Weights of a small transformer language model: 6 heads of 64 (2 for keys and values).
Each number is 200 + 40 x the weight over its row's rms, rounded and kept within 0 to 999. Layers, rows and columns count from 0. The size before them is the row's rms in percent of the matrix's.

# layer 3 attention query, 384x192, rms 0.12, rows 36-43,99-107,163-171, columns 0-95
084,196,191,177,222,218,179,215,185,182,187,137,164,250,153,234,117,158,229,209,211,132,271,200,256,215,165,123,164,237,256,163,202,124,251,250,139,157,252,172,225,238,143,146,201,176,233,179,209,165,167,233,121,173,154,205,171,178,176,189,206,206,222,264,228,213,197,265,266,202,167,278,176,152,291,252,262,115,239,232,185,196,198,218,155,181,162,236,201,254,203,242,189,189,217,199,138
083,245,202,210,184,159,254,148,259,217,144,135,132,204,221,239,224,299,255,197,253,149,197,171,165,229,194,247,168,203,191,235,222,175,134,182,182,255,226,201,200,242,236,194,191,244,211,208,161,126,205,212,151,270,209,199,134,198,250,188,142,176,176,201,125,177,253,255,212,172,181,225,178,250,197,266,120,192,246,215,176,161,229,225,231,150,161,154,208,174,154,255,175,205,177,152,210
094,148,152,212,188,156,225,195,208,167,209,166,194,223,197,182,155,214,205,155,212,217,223,196,145,131,173,82,90,253,221,235,206,233,104,206,188,180,256,209,157,218,112,242,182,148,206,227,243,183,175,189,226,255,231,250,180,227,242,126,233,260,163,182,281,257,254,226,236,168,159,191,147,182,319,97,201,215,216,135,159,200,246,232,204,235,250,228,188,206,249,225,196,242,239,244,206
098,151,254,165,207,187,185,226,112,185,245,211,169,155,219,276,156,241,212,181,221,203,286,267,238,244,212,235,196,166,265,160,159,274,212,179,206,216,150,291,122,180,196,271,201,261,175,253,183,172,189,314,177,198,184,105,181,158,108,165,174,176,169,231,237,195,203,215,195,252,201,154,239,204,195,199,177,263,155,228,170,187,233,218,147,233,189,176,200,253,226,165,229,203,216,250,200
080,213,152,203,228,240,216,170,186,200,285,172,222,174,192,197,227,301,199,118,187,109,172,167,218,207,254,222,172,247,142,197,230,191,182,162,196,154,185,184,256,256,215,128,186,199,189,144,211,165,258,234,215,232,229,205,187,268,142,174,172,232,191,135,186,160,127,266,268,192,213,221,207,244,158,202,250,201,77,202,275,148,187,302,196,183,197,172,226,196,229,256,233,158,195,181,175
108,212,171,228,244,255,193,257,244,175,238,225,235,242,187,213,228,185,254,191,242,188,114,145,164,136,168,191,245,234,248,189,170,130,227,149,258,208,203,142,218,261,210,191,240,181,193,118,207,264,187,122,221,227,174,223,151,136,254,183,220,235,193,180,194,103,238,240,181,178,154,236,115,220,205,193,231,184,179,167,184,248,213,206,219,223,177,247,177,202,226,150,215,156,215,203,201
102,197,180,271,193,163,137,180,214,188,246,199,180,215,224,163,242,204,199,185,205,175,275,165,238,191,212,261,247,227,153,215,131,329,195,198,270,182,173,176,177,219,137,150,141,192,143,160,191,195,208,181,224,189,210,126,77,218,171,245,156,220,226,175,211,145,182,208,173,163,230,204,160,195,237,208,239,224,183,279,100,159,226,281,183,154,239,146,213,136,218,140,150,185,255,170,264
107,255,158,226,162,180,227,249,194,180,176,207,184,203,219,279,236,201,227,188,251,123,178,181,254,142,243,190,136,237,214,207,179,197,192,170,121,172,221,173,126,247,251,250,123,185,196,243,209,262,244,150,161,174,221,128,190,192,231,172,168,210,271,139,207,122,215,276,162,210,203,154,159,327,286,193,223,243,122,203,203,180,254,124,217,195,174,265,170,218,207,202,189,197,223,202,271
107,135,162,174,125,212,243,208,173,245,154,207,227,147,294,224,129,219,191,192,211,225,174,188,180,236,152,214,218,152,193,248,175,234,158,199,144,208,218,244,292,221,245,186,211,222,195,262,275,187,131,173,269,276,248,167,164,213,108,189,204,213,173,223,220,147,226,151,140,210,156,249,236,259,138,202,266,258,272,186,173,225,161,263,130,170,289,178,252,129,242,250,209,203,183,174,208
097,225,245,213,150,193,196,211,188,164,166,197,146,208,219,240,107,122,241,186,165,185,230,236,148,237,219,203,218,102,222,217,151,168,221,182,212,287,192,105,162,247,192,266,234,219,236,201,197,261,189,164,264,299,209,244,145,121,167,182,240,206,188,206,267,167,202,219,171,218,223,227,201,195,158,188,224,144,286,209,192,259,238,222,279,213,133,216,142,169,172,159,285,133,212,154,217
097,214,186,244,180,243,187,205,250,164,175,162,184,197,233,193,193,158,202,120,175,189,213,251,206,203,210,225,168,163,234,197,179,167,142,153,270,221,222,143,198,218,217,165,185,192,158,189,130,134,195,239,164,280,266,204,145,169,273,190,252,188,227,213,194,120,187,243,216,233,214,200,203,283,226,187,141,151,247,205,260,218,234,175,203,194,200,246,176,221,189,134,149,243,246,198,187
081,194,161,245,157,197,192,178,250,228,206,155,254,111,183,179,112,197,206,239,146,221,238,165,181,215,245,204,133,147,170,278,212,160,222,233,140,161,235,172,106,250,226,209,218,249,174,212,142,164,136,166,155,201,170,262,152,240,193,183,266,138,157,246,144,195,212,156,159,167,167,156,160,201,151,154,187,158,223,154,144,217,185,243,217,185,194,262,203,169,272,181,224,233,252,219,199
097,172,188,164,184,233,128,240,146,157,199,187,226,162,218,231,226,172,137,224,243,198,223,245,299,196,187,188,200,187,185,209,185,217,280,187,202,226,225,166,260,208,221,229,198,199,193,191,170,217,158,197,137,135,218,125,188,175,188,139,200,168,192,193,158,228,121,236,189,168,160,75,241,197,121,201,216,114,143,229,185,241,215,179,202,207,229,142,158,109,215,209,219,194,236,202,230
080,150,219,232,234,230,225,152,161,278,216,164,191,142,223,173,277,224,217,153,143,173,230,288,243,165,197,192,128,196,212,158,191,198,206,165,198,212,217,175,211,214,157,193,225,189,214,200,130,169,178,174,190,186,291,142,238,219,156,207,203,168,245,146,170,171,178,204,259,208,180,168,204,142,110,249,238,108,174,162,196,174,249,171,210,158,171,219,244,168,244,171,156,213,168,112,178
098,253,192,214,296,108,233,128,202,201,224,212,175,315,135,189,211,162,172,157,168,219,198,166,224,151,189,232,135,197,234,235,255,227,265,184,158,199,201,153,205,196,210,168,176,197,188,217,145,242,181,241,174,139,183,194,177,226,206,202,171,203,215,155,230,225,189,177,238,203,242,161,246,167,238,208,161,189,214,220,204,225,188,245,230,208,179,218,188,241,98,214,206,193,192,191,231
100,261,171,183,186,197,222,204,186,247,235,158,250,141,203,202,294,204,177,225,253,112,222,193,276,240,159,258,153,219,128,182,232,225,167,268,220,138,191,114,227,232,149,170,229,186,197,283,240,209,222,274,212,213,227,110,202,176,167,224,206,226,210,121,250,186,224,270,178,178,184,241,208,177,224,251,214,151,221,228,199,130,141,219,175,226,196,170,201,156,265,128,225,160,135,156,142
099,218,175,174,205,195,248,189,198,173,186,211,92,230,192,247,177,163,215,204,179,169,111,217,228,189,264,194,256,186,210,214,259,156,202,185,290,185,228,195,228,183,208,290,220,223,251,195,187,194,206,252,184,244,133,205,185,204,245,163,242,191,177,203,171,232,273,231,132,186,210,224,203,224,153,184,229,143,199,163,131,179,185,220,221,196,181,235,244,164,209,247,116,235,168,258,202
107,235,186,167,188,253,202,183,148,241,239,198,276,178,145,197,193,259,193,200,222,206,256,127,171,161,98,193,197,154,209,254,145,99,180,129,198,141,233,199,152,131,167,229,183,154,173,153,220,250,298,149,195,180,153,130,210,191,130,127,255,231,273,169,133,140,273,191,232,199,182,152,208,138,216,150,131,198,208,205,206,291,235,205,220,195,151,166,224,198,293,230,178,228,111,185,190
095,234,226,215,254,178,264,171,254,311,200,212,182,244,181,246,177,304,211,221,180,183,201,198,173,270,168,230,244,167,244,233,137,243,231,251,236,182,179,217,240,179,211,186,146,179,218,202,175,204,265,142,220,169,260,139,176,151,226,236,174,207,252,257,154,115,228,178,193,248,246,232,157,158,211,149,172,196,247,170,169,200,240,262,263,186,176,228,173,180,283,212,169,209,228,217,244
095,176,243,200,194,208,222,196,186,172,125,159,211,229,160,213,255,136,264,228,211,184,225,213,155,259,239,194,224,258,185,255,167,289,216,216,203,197,261,292,206,262,255,197,217,188,210,219,207,184,203,185,236,234,214,256,207,267,252,159,213,192,174,189,317,184,160,208,220,199,234,248,195,149,196,193,277,165,303,241,176,193,198,234,274,164,193,211,258,207,155,179,243,229,207,172,288
087,293,160,256,238,262,217,169,226,179,169,217,163,224,183,244,165,189,239,201,210,211,224,205,179,186,238,262,201,170,152,246,202,182,145,157,186,221,253,174,264,188,193,143,159,229,195,206,152,150,191,146,220,166,225,297,242,258,244,185,225,198,177,284,229,199,186,166,217,135,193,113,219,215,141,241,145,161,156,192,130,248,288,184,139,316,191,192,118,173,170,230,234,186,232,199,205
107,175,239,177,205,217,276,223,218,230,186,191,166,229,185,171,301,222,214,202,245,200,259,212,191,182,205,196,165,169,130,207,197,277,145,213,195,248,216,169,183,151,134,156,238,167,201,195,250,217,215,201,183,194,212,187,154,167,267,185,152,203,203,229,236,192,223,170,223,168,201,153,270,217,191,164,120,207,170,197,192,255,223,202,185,146,199,200,149,230,197,118,201,176,134,205,88
085,229,183,216,187,222,236,176,183,260,283,148,215,173,211,225,169,232,200,222,204,253,229,211,169,230,239,232,188,199,192,167,179,243,227,153,171,143,251,225,247,249,174,132,172,160,213,127,163,206,128,138,175,127,196,198,227,303,238,188,214,156,220,179,211,126,159,167,235,147,158,150,207,183,230,218,260,187,255,273,186,232,182,175,221,234,205,219,220,243,136,221,114,225,175,233,201
107,220,177,150,152,163,200,182,198,123,249,176,156,105,283,215,184,161,193,203,231,221,252,188,191,170,177,185,235,192,157,139,161,190,252,154,266,193,212,235,275,213,114,182,215,121,239,162,153,214,207,226,227,183,218,166,199,207,219,213,185,203,145,232,209,196,161,179,287,199,204,220,137,220,179,189,196,144,125,185,198,185,160,182,223,218,246,184,202,161,226,206,176,266,193,131,200
102,177,165,184,187,248,226,210,182,228,158,162,208,216,170,149,230,208,164,207,208,221,229,204,224,211,169,196,143,155,229,165,117,146,253,207,188,175,183,151,205,205,181,201,186,188,188,108,174,195,256,236,246,95,216,232,211,233,171,231,204,262,171,183,229,197,182,174,286,152,191,196,170,204,278,121,220,227,222,217,284,168,157,215,235,154,144,170,229,155,224,175,139,168,197,180,150
107,193,176,183,187,166,279,191,188,148,255,174,161,113,142,201,257,220,198,168,174,196,158,225,285,216,129,196,191,131,237,183,235,206,191,113,249,227,194,233,191,208,218,230,170,221,183,253,145,139,175,155,174,230,195,204,185,148,213,105,139,173,180,200,160,246,245,177,269,180,205,283,194,221,155,180,222,176,193,138,192,242,249,234,149,241,149,194,146,184,143,159,225,175,114,225,194
# layer 3 attention key, 128x192, rms 0.122, rows 35-42, columns 0-95
095,188,217,199,237,184,143,168,184,242,190,261,234,184,219,198,95,186,162,192,170,156,111,214,221,206,219,171,224,192,156,115,249,183,216,203,186,189,181,152,265,211,215,192,200,188,168,219,261,183,218,217,108,187,201,244,207,263,220,263,200,179,111,208,238,120,167,229,281,186,247,248,141,147,219,200,171,163,229,275,234,220,208,149,199,170,261,185,205,233,132,149,211,206,214,163,212
098,237,208,170,210,190,229,152,152,187,110,177,232,178,201,220,238,207,175,194,237,163,140,191,249,206,196,206,167,188,199,206,179,294,218,128,293,204,180,211,181,211,232,183,234,199,134,260,271,203,170,210,210,243,200,263,227,224,257,179,221,167,218,191,189,261,168,225,166,125,214,241,178,274,171,233,97,267,182,217,156,198,149,195,197,160,166,167,218,261,154,220,135,113,122,183,205
099,172,248,146,195,240,212,233,251,243,252,153,178,197,224,194,238,179,82,187,131,267,260,226,218,150,182,230,161,208,173,221,252,271,232,264,153,135,207,251,285,247,144,199,192,213,126,119,261,212,216,193,263,167,193,150,214,181,208,189,163,198,151,205,203,199,110,182,118,170,185,179,220,208,171,222,201,178,113,173,205,205,222,169,193,215,118,210,163,246,215,214,230,136,250,205,115
096,234,214,273,203,177,222,219,162,266,163,199,147,157,236,164,184,155,143,218,229,226,156,213,212,227,271,260,229,237,202,204,202,170,159,296,173,259,174,232,207,178,288,204,213,164,266,190,198,215,231,170,181,231,195,129,241,198,170,197,219,185,202,230,162,241,212,158,214,158,234,205,206,218,331,310,186,197,195,195,219,167,162,145,177,204,200,215,224,239,140,145,234,191,225,189,242
094,226,197,170,175,175,125,151,206,121,223,208,193,193,208,163,239,135,210,188,176,190,216,226,172,215,169,181,177,211,235,191,200,178,248,287,222,249,292,162,189,213,151,258,167,219,236,205,261,194,213,217,199,184,153,207,190,315,245,277,227,193,174,168,199,223,132,258,199,218,173,202,145,200,271,173,227,153,172,206,270,188,189,180,184,200,163,171,181,184,105,234,178,236,213,119,242
088,169,276,180,224,126,186,176,170,270,154,176,180,255,243,206,209,228,148,222,189,158,227,250,145,169,227,249,148,218,263,189,225,161,174,255,217,227,269,164,167,203,199,261,195,284,236,199,270,162,212,157,272,191,163,160,288,170,206,228,173,210,269,208,150,213,206,206,185,246,167,164,245,181,200,214,197,201,251,203,240,233,274,190,282,174,217,174,240,177,140,156,206,175,212,139,123
100,137,258,158,207,164,133,216,225,151,211,205,202,193,170,206,220,142,277,173,230,231,188,266,270,146,205,240,189,219,133,190,286,192,242,179,181,223,217,234,270,180,266,152,193,200,147,247,267,226,147,208,182,164,177,159,218,248,183,196,193,186,208,193,205,251,194,216,118,230,145,234,219,172,186,231,213,231,259,167,256,223,214,262,214,230,201,186,205,122,257,215,230,179,224,226,218
101,203,102,132,231,193,221,234,299,163,207,254,192,214,213,163,227,197,185,178,231,165,238,177,130,231,237,192,147,248,229,173,264,115,164,179,200,222,167,219,232,185,193,205,221,247,281,232,217,144,168,254,142,196,201,194,245,189,199,211,120,229,209,139,192,170,224,236,224,262,170,191,215,254,125,242,206,216,207,203,159,191,283,150,201,122,133,152,230,212,249,248,214,117,211,152,203